config.toml
n_layer = 16
d_model = 256
n_head = 4
n_kv_head = 4
head_dim = 64
d_mlp = 704
vocab_size = 2048
activation = "swiglu"
norm = "layernorm"
norm_place = "pre"
norm_eps = 1e-05
positions = "rope"
rope_base = 10000.0
rope_fraction = 1.0
qk_norm = true
attn_scale = 0.125
bias = "none"
tie_embeddings = false
parallel_block = false
init = "orth"
init_std_qkv = 0.0281
init_std_o = 0.0
init_std_up = 0.0281
init_std_down = 0.0
optimizer = "adam_variant"
lr = 0.00159
beta1 = 0.9
weight_decay = 0.12
lr_head = 0.0104
warmup_steps = 310
schedule = "wsd"
decay_fraction = 0.741
decay_shape = "linear"
final_lr_fraction = 0.0
batch_tokens = 65536
seq_len = 256
doc_mask = true
z_loss = 0.0001
train_tokens = 387200000
steps = 5909
dataset = "wikipedia_en"
Each number is 500 + 40 x the weight over its row's rms, rounded and kept within 0 to 999. Layers, rows and columns count from 0. Numbers have three digits each. The size before them is the row's rms in percent of the matrix's.

# gate: layer 7 MLP gate, 704x256, rms 0.0675, rows 228-294, columns 64-127
# up: layer 7 MLP up, 704x256, rms 0.0651, rows 228-294, columns 64-127
# down: layer 7 MLP down (transposed), 704x256, rms 0.0623, rows 228-293, columns 64-127
gate228 098:523542436508507474528516475562422447494520534584544463463491493494534490555502512530473466533536508522496440458528455528470466451494526597466496493506522487442467460520575500505421497536408468
up228 100:458493544478558528528466529503507528470418518561465544462528452465466563534500601552559477498535510485479457448400517510599612475496460581444452476500512501444479470519435504560515513484495506
down228 101:456494486479502464484439583430557470532464454560523447566463472505506491537539497509514524474453541546495498478465503546507471434530494461522417460500545419477468462478487487532455515499482492
gate229 093:451471541497495439498463518472513552510528545428461502541523466566512497332491489556498425541501444490512435488508477465498425547520551540538452514436422459406496533470495564583491520480447542
up229 098:475478496463506548530568467489448515539484532495468452468444528527523549538500516490493510475508475475523520467557497544502563557530464527401540480548522460516408528461530521472545477492441455
down229 096:421495469514499457463598528504504473527542538529520537555495547478526532606562451475489464488485404522580468471513530582453537471513446495558514447517492494451401468471469454537499430444529515
gate230 106:489481514484552484438572490516469465502506529475488535462535579548515505484539505507517427555522465500462534493536496525532495480456507587400547539543560511521568591487518537508493554559479421
up230 107:517487438382456413529471531520463452512469568504513451513476485495456479536523526475507482401494468445502426488486570492508443530485514503476524452478489542456509446530553511585501454478465533
down230 104:471524454469535556538484524383559561453412581481524544504472466490512500489446535532489523492486558490543489469511550561523498469463485486520500517504486553455496464524512496442542561492484529
gate231 100:501496514443499526537529427525404480459494471545516433503506512507618499610479463510488508464467463565501533492509562475485436458599480519429487493460524511499429517482492484556478491440492459
up231 105:546511495545452475495527409509470411455586509510502466503441489465490427545495510434482464536530461514514440503526466548511545486527482575447482505522559476465438431491533582520572520465476492
down231 101:519500509532464501505556487504514445493560463573522487506513491479478508527505521505527463487491488484464430493554475506484455469481540549521532538479501559500533539559564467495492501515519495
gate232 097:463511469561486526459457461540442458507541552522519459533492516489541514490502509550467522474467521559594561538524451452534494511465526504512488537480424432561476570423543474511445510499472486
up232 102:489490529482504473520474524506534511515535489456520521477494475590476452549486442513579488500501559483534554520456501522442515497473479452502528452566487525498569461477474508539492512522472502
down232 101:464460575459519532532491538472513513517493461476577488502501473511571494479478464498511458527460462526437551452423523508441468550517467513502480463483528591548571438468480491472473504530511569
gate233 092:473493440474455481501494547526478485502577523467552450575546537519485489547561505557487456442533478541521540469558484523499441475512482548514452505482549577543484462544445462583541543548529473
up233 102:478501483581513523541470486470490543506445480527550504466511485521516559445521503529488463483481529463493465459537550502539541500506512536537490506534462476534539519508461569513522452501498475
down233 099:509583515508515432574519468490501480550461459435440490467503500515422509508469552516486571472539546525483454497564511448545542467516500461551460493606464498416527512521497518548541488480445476
gate234 105:596462472552546501477452480477452433502486454541524481526489429455570521455530546526510480457533534554555504525467501512455383509455467486514581487474447465562452499476470523570526509488604470
up234 102:556483597440510522549484497475529479503500461549563454530535549548490492501517553529409502491506483434425532477516507435426530475466432518508475571487465554506446514495435504512567575523429514
down234 107:457507462548501456407544501545484494422505513579425481514507439482535507465493499515533488453430595516419540574510465448569450567474549481435469541611456476435525509526508452516454471444489512
gate235 102:505533511515495509497523522497457499465464483549499444438479479444546482486504511430417477462480514473564487521549486498514489513537572512535534519551558518506496446466419437547433464466531497
up235 103:516474515536477557533531482506512520453500490494489501536512503522531499515474457483513466557462450558528517476553503514464498553439538579511469461406426443495506538527496516600488500488489475
down235 102:474551517496428580531538566528499457466458510535547511528632475578512506505534462527557409517487496548546546510503515522529492507457544497495504564480519508535461495507561489497507497507536482
gate236 103:490531528503462559493461482478413481440506488426441523487471499509511512532557523519559538494459411572437454525465470442533528456515439516579505485475510444471482484529510464554504534549557480
up236 102:551494430506500512567428459556527477427600491477506426428460486504507492494507488563497563593545617473489493558479512517474534484471542503500489478480494462495539485476491515494590503549498476
down236 100:546497459459501536479450556494479462501548546470580516517476487497490482487514481446472476509442527557503520548447582494488479557506461441445497513495550504504498517522482552538527465522534504
gate237 091:476489496490523542497517447466484517474530503471462511496364455478459483488513471523481493541484517536488527491442529439495515467533512566516567469391545568449469472526536493478516529517525470
up237 097:523493547460479586440526495504533522528545480454541480575454456514618484476516412567498509489468498495444515477516441530465532522462535447539458469459479459460486582564449376507484473524493567
down237 097:536570529422429520483482485543504494496451530549520491530499526473423454493478455583570439533532478521557497494475522445505491371559540483497535440556478500517528539588479435490429479522513558
gate238 098:551428525522512492414486490527493442540575513496485460483480501491478548506518538523586460427488400534415504489520455496421514439537498491510510477483450611531474457586475564531463547465553502
up238 100:512566547508540525520486506449472480546483478526412505507577409493506439478506457518493523546504603409501521509504533453539532568424516552449488502476638506454512511471506505527553502480438481
down238 099:493432602541508497456517453504481476508466526454543561491568535398517474518497536449496466490527486536477462538533402461498501468487514524551565544472456555514507523405590474532416512495495554
gate239 096:590477457492541562520578448464464536497458438511498496477455500497509486520551500465555473462529479571464453525468540554457456491497464505461550484480470470501457592524560481514502502501475471
up239 094:569439479515553534523551484574561526495474588520518472561558564470522513522446514464434474488419511465496591493509561493500521441541548490433526458530423455514469581547493478468449489487482477
down239 093:554505493490445561539528481477487526511440578460477519529421491519493529548495589531574483446466498519624461484493566496451526508536491477529468441472527492464483533470526453483505461478535494
gate240 105:472517510604507449501471520504516530464495472490393521505486495548493519520544533529459387515478416547582480535496463553495509497458529464507481463504572529466495437444439510509474530488501504
up240 106:545483509579522443482528536503489568521515541504579543485412484490555508520448508580544559529501497434487487540495475466524514490473476520547505473542549465541489478431590529505514494502434483
down240 105:549439460533554565493588516522503483519525524521481533488515512532499473499474433449522492512496543482404465509512530508516468456481475571450517523426487479556487475523529456445598518448480540
gate241 100:494431517537562491479584455507532509520563536431482498474439493471526466460464469489474498474530510463516505456474463523513507461498503526528501521494508511519588442497421533537522513470496496
up241 092:476529484486407480509406508477491459537519463554487478561536556493468500454444538455513518440557527520514524522436521603496499486495489488455459498504455421457585487505483502546464472467494541
down241 087:499504510552560528469552447542557444442553477432500505448458477482534459458535501544476505546492451482537537542498471480519469497444482540495524559494435511543558489460438513460533546573478486
gate242 104:497450475529564462429549541490544444536475456501454490486445393471502533510552473579491484481519538520470477457386514475466500506502532549512504530473512549559452546485545484462458549568571408
up242 105:519478468441505506503474526459597450479569480549490528523504458489528492494488502465543490487458457571561495448417521455498600535504498540527461479439458512526470476498574430499500493538355511
down242 106:520486557522555491456403514438502573494489495498539533546451468482546500497479498504543549418497533573518523433450489547490518474497523478484571489361554490514498417471493573479514469527503507
gate243 100:456567487500473544511489397461443479490562549521509448437439524546513551573514551545429579465456467464466519504480572522513580509376517538566497480501519472437471501533468421499465485421481467
up243 097:481451495496495492534544520547478482386541547577502508481505445487515508478554522465508476481536500460548517470532464444508512488491520511474468471492474530484451508468470527463447515476425493
down243 099:456456545504540574464482493509458465573581545575495461505530481492436525517441532510433477469516529489482530504522568462507464595513557519542507474478453497479519478520490434432509487458513534
gate244 096:474509474504513538490437522491521460454479443493520486597491517547504510568459524523413526481492500556525580518562500486467462526525651515481522542520422513522497515516474473544551543473481499
up244 102:468504446475563496517478478461550462457525462497530484479571440460471502514541600488529506557547474536531540487500539494483524563496519542476471482575514525584505442484512498456473515547515469
down244 100:572539446491464506584487465515526477468472479543488460521583493503468469513501553441493528531523492500491486496523447572517534518582486493453499550528541451479466497553578482547626515531508512
gate245 096:526518529596546504497512458461491501575559529514509469470476403493510521403463546572503493552444497488445584490431504546498514499501458487520561442439486473514487550508451522519537533480539483
up245 097:526500516492469495463505493447551483470521514470426488473470471471484517478523497449466439467545498471448476475500513512491506471561489494547479498450590456509498520487533494509491453568542450
down245 097:483423554427460512488528497551513450449475515486568510537460494503517565562534565564520481493481431507446473538537523472594462480490476502506487542516454481454433501473477475492439536496542535
gate246 099:532454468478569517461536520464430465415528463529439580514562477529545496575519542487476546537531454537545487488433574607511556506506498494487368560517516558465526512471550447477490571513521538
up246 100:494534489440469542461459467586476457395437543451440519528488461534554444466540492481511510486558506503504509523437445523508448468508472421491537512479446520458527510542561516542443585463437463
down246 102:474482563517462452551528503494527505514464426602517504475485515472478529511553457483567501505499516488541487509556496509522579546419487533501494466551502529493483474460486490510459477430522452
gate247 101:434525468515452490484489500519469445537509473436519446501490577478548460519453503456498506500472469562541519503488451530539479531520530496476545437448459444523550595471535524492478510520499455
up247 100:457584446446463541448516481504493507468511452464500533527511511397508494418512514491528424476483478455450465513542452518481478477404463439554510496550507469511462500430500477531458506489448537
down247 099:457424428497509569548515471452545469473480454604576556468485465529492502503429481535506491514525475487535566483577474503535492559470550446442487481497473490487495506491493524529473444549444532
gate248 103:484472487592492534452524502460526530448508549462468483432457564504511515602493484488508532503472509462476471407515450576455466470539482479572529470557542534539477462475426446575518533474526601
up248 099:529519434579534476482545384532487522518530517481507594516505476471500508531508550562540458502491498507458576586505471541524457402424522528434496454567491542431414567482548492496460511424547496
down248 095:532597549466458461486464512549499398529534515552418494467535501512515460493590498487532444541511509450482522482515479459475539547510508527563557521538439501470489539508494472478471496515458536
gate249 100:537553497564480472520505511425436557483631508586508464434511509473551522444462505597491536496470542459562497502473453562440455510468571523476491513458483516541462538560514516503523563523536467
up249 099:472459464440538528587586493437475468485547522443553496514517422516476503481488497529457474514469481527533471440471499474512510516564517475519555437530525485534515574462472517452582484494507536
down249 099:501532517522456452497475575558472582478432496556458463498488511493570501540590499509541517538508501496496453539487479567494491497462487492569475486457390526538477437581549493503485521559467530
gate250 097:431555464513568479534520490486509448424521432488545490514517487476449445487411535528439557473529471520496502452483479563440501581481497483550490474504498515512515536483529492525525526468572547
up250 096:488447545472461487518548527467531561490526499505455560496524443503449511513525461573530456478500503499458415554448478518525465522436411527467504477524478492520431487486446532541475478504510531
down250 097:414481550481543556522550545483475493452500486541496525511478488496550529501500558450516500529498525565566566475502494505445495512524491468599543425482495518522506480492588418483442487542439483
gate251 099:540532449476543466493434510412469480449586516471544495451523509434448489484436482467461534464481477529497545492487459546499477537497571500510428528526543456430438493563490488524402442466464433
up251 103:442492522486548568522496478511457445495550514426503508514472520510526444421491526456506616564559511510550482489487492545492490500514424509533458553487521421526524547535557541532432553545461523
down251 102:593558508534502477501500495449478522517476555498510509456484460424484479536497487624531487527525447474497450514553478494515510516433511486491524507490409427556519506574503513511521457504530505
gate252 096:470519438471546576476540598530543492476549543496480547469488399464538460473440577534529583511446513437498525467430544523537465470538496494589471536456491501474446405509496525517536483466498472
up252 104:549514510534513466521507514538432462539468452471504463514514516453457450475469428437491490546521450504527467458481523533516482582455450493490571474520552545475430505508506525480451546521512518
down252 103:564465524498512588540468518504467481481526519512498458491483542490485518492536453434522442469475463499498539503450512491464485520595489388422566474506451502462496484487525457356545531569491544
gate253 103:548534501520397537437532521493454507461531491495495532526497434561549508495446460509498499464425530471491519485463471536554528505464476500464522474484496499533418470440539480493555480446493491
up253 098:475544546450520534475471507503575558487498449530477508454481515496511519431528530489546532498561434521439458401500539561435510517471481523471502454451498510423560474512507482519526488560566417
down253 097:595488538529451452447444481506494511551470549509465544516506522525526475475564443493498511514503521516516454448410557489554423436529500463490496483470516506425473540540502508545474510504532532
gate254 098:503462449513511513450499522431398545528437488541457424445514446505521473490431476462469471493538412500498540525519557505448515463510532534566561521464450478525510540477566534512494457486513452
up254 101:462478505532507458464568482425428557517486508555480525518534478491438409596548481521475567490538495447499452451547562570518488527505535501430494564516488528550471486432487506550560467505476490
down254 100:477470492490509571437435429490542535522491461531532469492406462444560540577542539567507494518494476521551471499493503438510454417448538465560460502533490546465558463477587506454484551485451495
gate255 107:449482498434519547461522465523426510470508442480515457463533499496546474508522475540485497515534399515465554554503520549478505501576477512509509470585472494451524571478437459568552503438481476
up255 105:550511472534504472533560526492532565588502486531494470454536534427514533557508436527470476587566452439508503412525520535442544490479481562477516500514484464595430536496511520529456472467561522
down255 106:512479494482410501511418483473427465500510469495538537444498465490470463529546511515506500488492498483525480472552480523480570495500500488540490493521486500476499503528530439498443552546519401
gate256 097:461469467484463556470498476556527499469453511493441497535460536512487456548493498494514482479537494529556538458553458503486454520508508545550392508518520523521472488564506423444494401437542514
up256 096:519519505489509491506461502494505525498560503453561488502544584505494487461575485476499591524531473454481501464493489476554566515472527489484450455484591481467600486567549475449507514476470575
down256 097:515494495493502524561551523467491505517470461517475479501486551446465466515432566541511467469577507441499498539592468450515498498534502550486427499562501492506440527485507536538519473520472491
gate257 096:505486504482406498464465530509542489452511489481534514547522505453545476579526530557452534447505472477502549464500574491498497500516458510515499566537429521508504532532431557520477464504495494
up257 097:518558455454512495504505550503445495503468515480484474485472506514474506512524510554581479473461526474499579434539529517482513524467489507485458495458430508450547482484462419478525518505507463
down257 099:581568538431533519491507476564545474519470466555512439536522536465466445427499439490483555463488456543448515527508499468467595523467525569466453549546520448520523544576498437528447542534460534
gate258 097:537500496535560433502582468422472488517489571478485579488505488462568494528557527477526505559560489593508476495479505470507481533508496553505458430543538525484463501530452452453496469514551605
up258 102:467461490470482474583511471459518526558457634526526537471500572599553539539433589537530517437593574517516568519531478519422398470456481540499483422489503447503518480446447478466536561473545517
down258 103:433486417459521512482470500523549493567427510485451530506500527450491478514488519599512504447537494472533482511537514599585525506523536540458459479474496501506491489479539523507522475476532526
gate259 088:458468448526443437551466513443561511494600524514491421482467534572478517470530492497453442495573549469498480518546526555487505553499569534492480502537555518586457425457435550474568470513508489
up259 092:481498523481487468497514511474577440514550494530482503568534535501473453420502479508508507473543452503481421540433521482465571535504485431532481518457541569510509546456566487549497474494438510
down259 093:559499437502463462531460493528504530470461469574484456504514478550533465492444511454510446459538497523467514501555530500484510518449450455539493450536500541497506494487431591490504475491504518
gate260 096:487460460386452514558490511484543528501517474420457593456542513489497466528546459444475492540479551523491528484508475503486455540546404482517468475491473507465501456474526536556493526542431565
up260 097:527417527552487458499551522496482543520569436496498479442480535482522475513533525461498480484480505501488518536524524482603524559533512486492520555496549517457454471481545494533488558414479479
down260 097:523486552442497542573527470488488478512471478546496550474454528517557452522570525456551560464520485487465467445515411499493515514571453481524473537569516532430513414528563520545482592485537477
gate261 104:447541533484492487470520518446487515507472422504465509580514469439510513482479428517464496488450562552477463501465420439455408488492550488465480560484555529525511502560430451528495457493466521
up261 103:514477484573430472576487463523548499513528492510531471559458538623519502562452555571541405452395448522559450567536521540522522482429490416565526488506510476514499458458520607505548497495480490
down261 098:515491501492470511587480401485454507520514485527498559448524460542556448525509604526457478522568514538571446537533520511499563534577462479527562505494540526433531520474529493564496529432497494
gate262 100:498461477515516454536541499515480441532425537499513549536529498457514546463522565558447516420530534470449468466465492506544545442465494526529524475495488495462494464490499474533449407462460462
up262 101:440475464475546470540531511436501545445444458497482524504462497538475425452457503482547524538490554447531505475505541465558471495477448421562500598541481425516491512465459492475502528412498503
down262 101:499493520477544478536484495491548481504551496435543491460558561540555560492420524444541530587524489480443480515438553481527516467480503511520464556507472575492487479442527499554461541483589529
gate263 106:525421476482540502495502520537460431474563555555494484494594510473446422487498472471559499523508515536465499532477534449491524533479481529436459517451537520583423527529519528516502445500530487
up263 107:535488446546494496461474502492478508495496526556549522539489546561500545486527461477516520534442509532542438471465528542457536556518502528519464491507495551471433533481567449487530501470551527
down263 108:507446480464510476512532551506471466408525521445535557518489494505495459499506472463530482494489516554486431589523544444478536433542460556475466472506491424474489570502552500586527494513520531
gate264 103:459429465440539446515466490471520454532423441504489518495457509507595496416561477500485555529571507518525481464450477521490466609572472555474523497479517528421454451477471468543540484491511514
up264 101:503536530462465487538447463513460476514499545558567531548500491523460486485516476522464597536548469477528457497500535507489469502581541513529466534461510495453557475429481543554539489527443536
down264 102:445505467462462479462552529537451558539484544514522529462485447533449577559487574466451609523568513524520432471459513468488528491473444543573560534467532536478468481498539555490527484520498442
gate265 100:523410458478449499534474489529534473508470521474512488512538494504512501474564563500523498505488521498570508447465469485472506462420476538570462452489507468497516476508440449439451498486484524
up265 099:443516531508478515472540517422546518544485532517482530479479469510489492486483473547490497554501462452496518481526462472467530432498447471558485507463523467488456473491549497452508570517523474
down265 098:456440441530479488571490478400572518537472512498479518501476526483389562490521587511441541538503482545416470450532483587394523553499489473429508501405508526490523556424548558468435556498517457
gate266 097:488543521505536453510497475475468526560523460526441492457549517453508528478542490472487487477460545520500459441559522502483482481479405521455508514527455556537480519549472450531548439444559444
up266 098:506429501510433451444518506515486566482533499521504422507416511493505495465488446463497519477507484436524528508543435535537463530577562473504477434505533460575456559483442479419448527504472486
down266 100:519517522518506589418516422421484546469596520504472533466498490481510440505545540483472490572564533430463535452496397461412522505497513525453470469494529500495491411508513565535515415475485481
gate267 102:503466470500568510549520460531408387424561473530510524491491487495471496544532502503438510547587449546476485475521512503520533526434471496538446557469570531414489566490462454506500570408458514
up267 101:500480509550473483569490488439436537517488503508505518531493490499522568426466480580513472511474490517515490553479534480493423490496489482462535555478463461390502491475526505482546506547567473
down267 102:437475443492456491578445534524544538519512510474532506562413503524486533546531510529431487458536481482496516509534531505498544481605505477496574463440500453463535511524580541548440515450540482
gate268 102:487514483507491595469579544516515501492423429482486440504530476645546434500528543490511540448542450498530523454504564488435518526505485574450510513503505517496550494498515468507525471456513528
up268 098:548505491543490492527462460528490519492523552451526524525505544426436544539549493572493535533510524546408544479469561475496490519490553494508429551551502506448459508470476453483515493502579530
down268 099:504498436465529496513522521474528523528432504464558497482493494496512607476548470505488446422428502470452461577529451492559572562484550490532467507523519542470467506558493485457582423420514428
gate269 096:465486532521461518474559520501446500478520570527550476491457560458594505499533566548507470487545533509503530480519527475485481590512462466491517509414502501531463503436535443587555524454516503
up269 104:467554559487532554456535524516488508473546501492498547487469556448501551464512536428529541478434397511482482459517503496458482493478490486623505532491527495547468464512533561478559531484489404
down269 100:561551463484552453452520532446557492441451472515513492489484492492480571501520591573515449471508438497495541573559476498490546491526494571454478544532485571506514456450478409545532488527447534
gate270 104:516469455488460516497402420502457421492434417464464450489481451534497511502468533496561455473469468545526516530557480488524493466551509447508507483435430512563526559462525475447495536481529504
up270 105:496582543521542512519467508512477569506527551539507448469441449415560563414511470515481533641505502468483532483473459506557483466496564519537439494523496537508438527503444478557488466509451531
down270 104:443527485501436542522520532568449511488527472461514462515526532519573503434478529430575565495550580605499425534504472488545458476491496521505448514494452518406522568487524497506479513530446521
gate271 108:425513549492504578469505424515462523467492411522509461476491583472521442535509572485476509543527526461478489496473500501446554556480507538490503460524569562544388476535504488515556474362512450
up271 106:519491518518481523509524521511585488556486523533496488535429513515510518487515497531480507482444575511539511495462532505518529492497463460534575497546540479523497484527487490450526499492486531
down271 102:559514480454554569522446508457524454523496530495479595494468481443546500492521527534493511482479548454548461559482469482542546485471479447514504448522502441501463437500448501483573433496498558
gate272 096:450527518533534542461437449524517502428536493523468395523486574510521559501513560432477510583507503489450496555444451496489537523502477456518465479491552528600513452470427413558575475523516511
up272 101:490558528469526450483459419541527499527459506520459481584543536593425571525539536503474547559482450433494465500577539542550534448425517535513498534484447462421490467488436548482479539455473511
down272 100:579484504507427525459494530489486483509514480473429530508537553515361518491484511550541498527544489536517509643528539454516433514495534478462508523505494476557462463494532496412501468433444589
gate273 098:522438487529576513494531525540474518493484461502550478508505466486568476463479498535487538478417483535549538542501555528490441531499466476512482501542540509539522527543436475476388516480551460
up273 101:489538493492490466546527476509543498538509459490512451472535536470524514487528540558485538401496481469474472531510482500517472486531418502514547464578471460546482568513507419551522413490469399
down273 099:485505461495541519501543543542482472455493465484597433497500519437502463489579568523526514535511486503517469465533509437565496513520530538565543467521513522574495491520516441482478473575506521
gate274 099:497519497498446518519584516486481481489435514480508450460565494520493566475543472564498499479566478417509498514463567507501540444529510461533492513460455510479497512470552518453481534490459514
up274 103:602446532583430503587472471432567492489446486492490513461534473541476521494527523523490510451510504544451548520487573511536509552505521543467488453448500493465438437438460517500502543622491481
down274 099:489475511503462409480457491463488488523539562482412483452529538482491487480435504542456487497467500477531427497430466508475588513499525530509543493543471458483491478481473521535518579473538554
gate275 104:456419510580521494504567502446556422521535496513480525466522568489438491532475517563529483498491450559372487550516518468538477478481499588496415444575491553538450506504533522490414509514566518
up275 101:525504465544548578450440489529579539519504542496459506488481415527487554422422474508474503546421544501544508570328513486474488404463456480528477485439427506566494454533500497471515529515445505
down275 099:507488570586540505530586594482535435518569442541537492502504543542546514490483487495433520483482401441516457519493576485495444522536495558474556425479469546424517511497570512485473440545451483
gate276 096:437420507515462530515498489436515545454471432484524494512563432484521502448518472436630487505407531499482473447494515521563453555515409497558528464512497568552508466516509532526499496553476452
up276 098:577501514521480523485523525470418447476470533503581467455470484535549562496480526539506471463522541543437570508454532518446444592518459491470455576382550459508515462401470482482488464495496532
down276 101:480542519486487570456517492522487452519539516546507511472503515476560590496589475467508491429455474519546532560528519552573516524484449505485531580470530484478440451486423511487487504496489574
gate277 098:525520498524494516541481519475469487484461490483480520562503542443552500528506480510444486479446490540499494566434544540421505475427437475464546501515543597545462572504451489502477421509534425
up277 098:493455491542532510526519512499486433579484449490537500510510501572423462440550481444533425509475481531534489570561451486466459538512460521495571498533510451433579492455508505404439499469556501
down277 098:562505577468437521549450520497508526533450493516530451509517474472490446539543521538480518550505505477519501488550497545591507522561463443483478527537475479488464463513518580523565397463471517
gate278 100:457494520476506449480522559450503524399540472516502541454561553459466485455480468479509485396476451436487551518502458560555541450510564527486510453529549512486495503435441485545515512491519507
up278 097:519478540481579514518520495521428519542431523500498496447468551542461460550456463481516527469418555513498482529513515480465486576447550383529523491532486493540522594585517401510428469505449541
down278 098:507488492545514534499492524483519460469463454489558466498545450524561526474485553437500422482537435542506559491538392453512512474522540454406555470458463488491500475545538529460486475562502457
gate279 101:436540434513486582487465492489498490460434511502512427482539497484520486449445511479494481479482530466532443554573537527461435532517466481495470482480489527547492464553487509556520532541537464
up279 100:485559494427439495529513477483512478513488506485529432600535550479507483497517493477447488461538533558496452479512451476513589478469526477512503360548456484468487513529451526563583502482413490
down279 100:494400557496509563499553523502435478429470522476535511478525456501431525443440522529470528579492512453441599443549449509497545551527538470456594505546498537575510504460472505462481429476470449
gate280 104:540419521486590533483534456521503497518496521516456441466534512485554506521469486500442577501435485539504473486547440519537505496468495503544504408476461512493408504521595523450573546457480478
up280 101:530474480509492500486492405514565484514498468497485581482469553487581471493526535517484540457483483473490528540567458471491493487511477511474545468479479512480533484536525516558383524527456511
down280 098:436516513486491578509568466511465494440501494476432450533511576441494486539500404528478471553531537476567559533470536446519434507451479533468542472514488484514521490555487527470549571504507534
gate281 095:521478530548485465464627519445500508479443512536529438551462598575473508547495548463483464474466495440498450524517477559439491553495495538496496506511491494500469497535489502594467497583478502
up281 096:506560528550486512441466490499504503416552504436422505531491547488549464506482446447537560485469528519516480577446498525506538528563474511505461484571477515525534482553521482510453438495482585
down281 095:503491560526539524492508546470477520501474468476516492473502544504494514438563470504489517512487459525513490438502491484490475511491544487522518508523519476437507510484449530445541505531525492
gate282 105:486479517542532533481531520567544403461468499497428512531500575461515499522528458507526507443481468520423533497508486508498464548556488482506471559471561537546529496441562460563541517511478377
up282 104:470462499564548509529560495534458440562482494468497559517489480514546478475494441466517541534497536519448417506527356508464507521567464517434543564533522483505520440470507501480463492471544525
down282 104:423496540500480468458512441560490502462500522545438448482485478479545493491509545461475532523443449534490472460466550585571513535505474543530514501491598506486489505509499454470552494474468492
gate283 099:493503489402485513494502494473551451534464504431502453475514508493527472510479499504538517438455514474541481471517524408533444561464495551585473504471394482495468524487604506490524498557533534
up283 095:523460465551506551509532530503517515389497532556494447495547533496482545511456574452432476556543498502520495495466504557477513535507483520502526548514555520487484511520550524489472560475461567
down283 096:574480559486504502542419509484484438520481570462532532510511541488538465507602532423456472522440480477530463463510477509520505424474541492466496401550481480387514521387429566564527532517523487
gate284 099:533572501467474511516478431445513542530493549463479427578522494524510507513514470505491519535504514559533438534544457500496466488514443502516534544494539465512451458486453499496482508525490434
up284 102:523538588531547474458569518471474565475493461398435491481506402508567536488450487455446487487517473500510483500512490496558466426608524514454447542492548496478542467477395492522486453470458529
down284 103:590504528553575487527529462539524528568500518516440454454517475458453445473482559494530564550523553450489558464437490526552422509519430520407510424417499521483591565473458506500437528426500523
gate285 092:533486557435526557491438512490461544517600535489437534446587547532510539509463579498501505521542523510517504463542520559485572503495476489475466481505500424491517474509545493492467524412531468
up285 099:518436525498439451484472473478492483503469555541490478502460545488549412507460538493428552528473447514495591571464534517542485552397508528421454560435528502522500478458499487465533432479519647
down285 099:535529494487555568445532473436414549561548488510530537493464498578540546546529472414417488456394573544479451468453447524526597517477491501513436519479521485496550530500517516555484512453518417
gate286 101:420485478543578448501399529491498429561533484539543537488487427475435553482463520540502565492502490496481538459477451469509463483526489427582494534476505564534467415448507527518536569523465469
up286 098:505477548514513486568475482401474501513578513543435433612516497485447511534446535478497505448445550539571487464544497465499505496539520508559491520515510468442528430513465482423496447470521468
down286 100:527527556517576536502534499445537453489461577477498503470429509495533470531579480536453584547461473538520501446501574552456524479454445464488516551485441503462561442453451484535460493488495549
gate287 102:426537538431456495451483522469457497470466506509499512450524532459508446534515541524456495513477523467545451459457420477507527458473491454551542525545469579502506573468567551557530512497478476
up287 097:519470448490511521437507534568476472490456472524443492434403491454503458581524453536540556522530498479575424498547555508482494523542510500584505446530544533553474453497475462595513513504492540
down287 098:473511516477558475530511482534452497528526521458542485508479485504583466487447467465571463517532473494507514465493536469495530512470520493481515477449563511544494513439507488522520508449518493
gate288 107:540483398564500561533440508507497551489514508499528497547495527464548521515540464475553479520525518491527535544492549521485442461472535492482451558524559528557436485443525517492459502504508521
up288 098:549508496513466508534593429462470478473445496489561507503483497497483509479504576605443559556494490479544534375515483386565473509465489503473482461448478568530449523527438485550492484507501520
down288 098:528496494582507511480481544498526528482503508464433485491525514482467481505509464476492447511552583561503479540467500505521492540516478439525456550451492518487481468475478483488519517513506473
gate289 101:490480478519508475489543482514471456463469507505499431464467454437479507524578469471440535439477522497488538527475460461514491463582473550478526516501599476597404597541489493482507568599532536
up289 098:479505517493496497474520503446524505550518558440488560469521559502468472510470492466506424496510571551535458435502429596440498581543497539512488555520407451485533515524577469487465528506522436
down289 099:524498465499472498469482537484515483525516482508486483459509469513565526505513545538495421490555563455506469449507410501447460474590567480438453564514548517493464480555509493477480555521461578
gate290 094:523548546474510514535463447481461537453534524583540460596448496471493443509415495480504498506424580464493488483584534495424481522501522515575540569514510559450471503493525468528493470480501523
up290 097:375446506492488516431499448489498529508556478547440491463486454470478507461547469429528444604517483546472411489450440433429459453542498491527467458514478450501577504442531539510544489578521501
down290 096:455471451506515510509437540494492526487488475535485458563458511524530502482504573520473523550423530583471493503575518424446527442484517491527489562423519526445461510511485475497484473507452469
gate291 096:452456477432493418432477551577504458477490521514490501461472586555544527553499469555523482436489465515532514473496508539509477552527475554465501531550529441486431448471533460560502581541496401
up291 096:491533549512499523433504481510453422453459453479522509533556522559539495468516587487494456489562500525491523522533498476489465557555436524472520476485506457574496548413493518469516462447553554
down291 098:472526596521565478508484528598510523482474433499498488518509512558463509528511457443522558515536506542544540491532499519513573510566499467514549558529509540456514479468497554381512539445460498
gate292 100:495435516502376527493480494462480465526506521524474545623458512508511423499571505528520533449468516519457486441487502551543526450542523468548521484555461505509501492472458432554462535538592552
up292 099:464501517472447487541519546516474469527564593482490515540537466493559500515555475535496512503517501556526481471430473577544543466495507510532506527496544562529503492419441436506561514512522513
down292 100:506486494444432530477520537579563481510540506433509457602496462508477470444469497498479484495526481530501502546432474549480525474506472502473537440503498453503460466533532456473510476521526473
gate293 102:460419400508515527492477526524443452418528514542490525519568505462463444518489487527530500521496423487464507501493546455458529531643444471558499525483458477431524361515479451480478469522538495
up293 100:457529548505472576451464502503479493554495447416494453508482504543452461486481507459471524460481551595489524497480477469434537523572476532495491475531495501477466538523529542538434499485588483
down293 101:449443475510484536524503460478479472522483550468474539487452492525447436556538502602510469563511494487457559538447566466540535537509473436497448523524504514537516481454430517544475483540442510
gate294 103:511449524468478504442522552539501468498590510557468432498508616476509524460522482468415580398476380524479533515472506503517548465567509391535553445488464508515467470483519572470478527494525515
up294 101:446546560534516460467395423511506535417514597492416482515513551549501419488568472489505523499489509505531601454517484559510520492356495574542487473482482500528489504454502449530500490512493548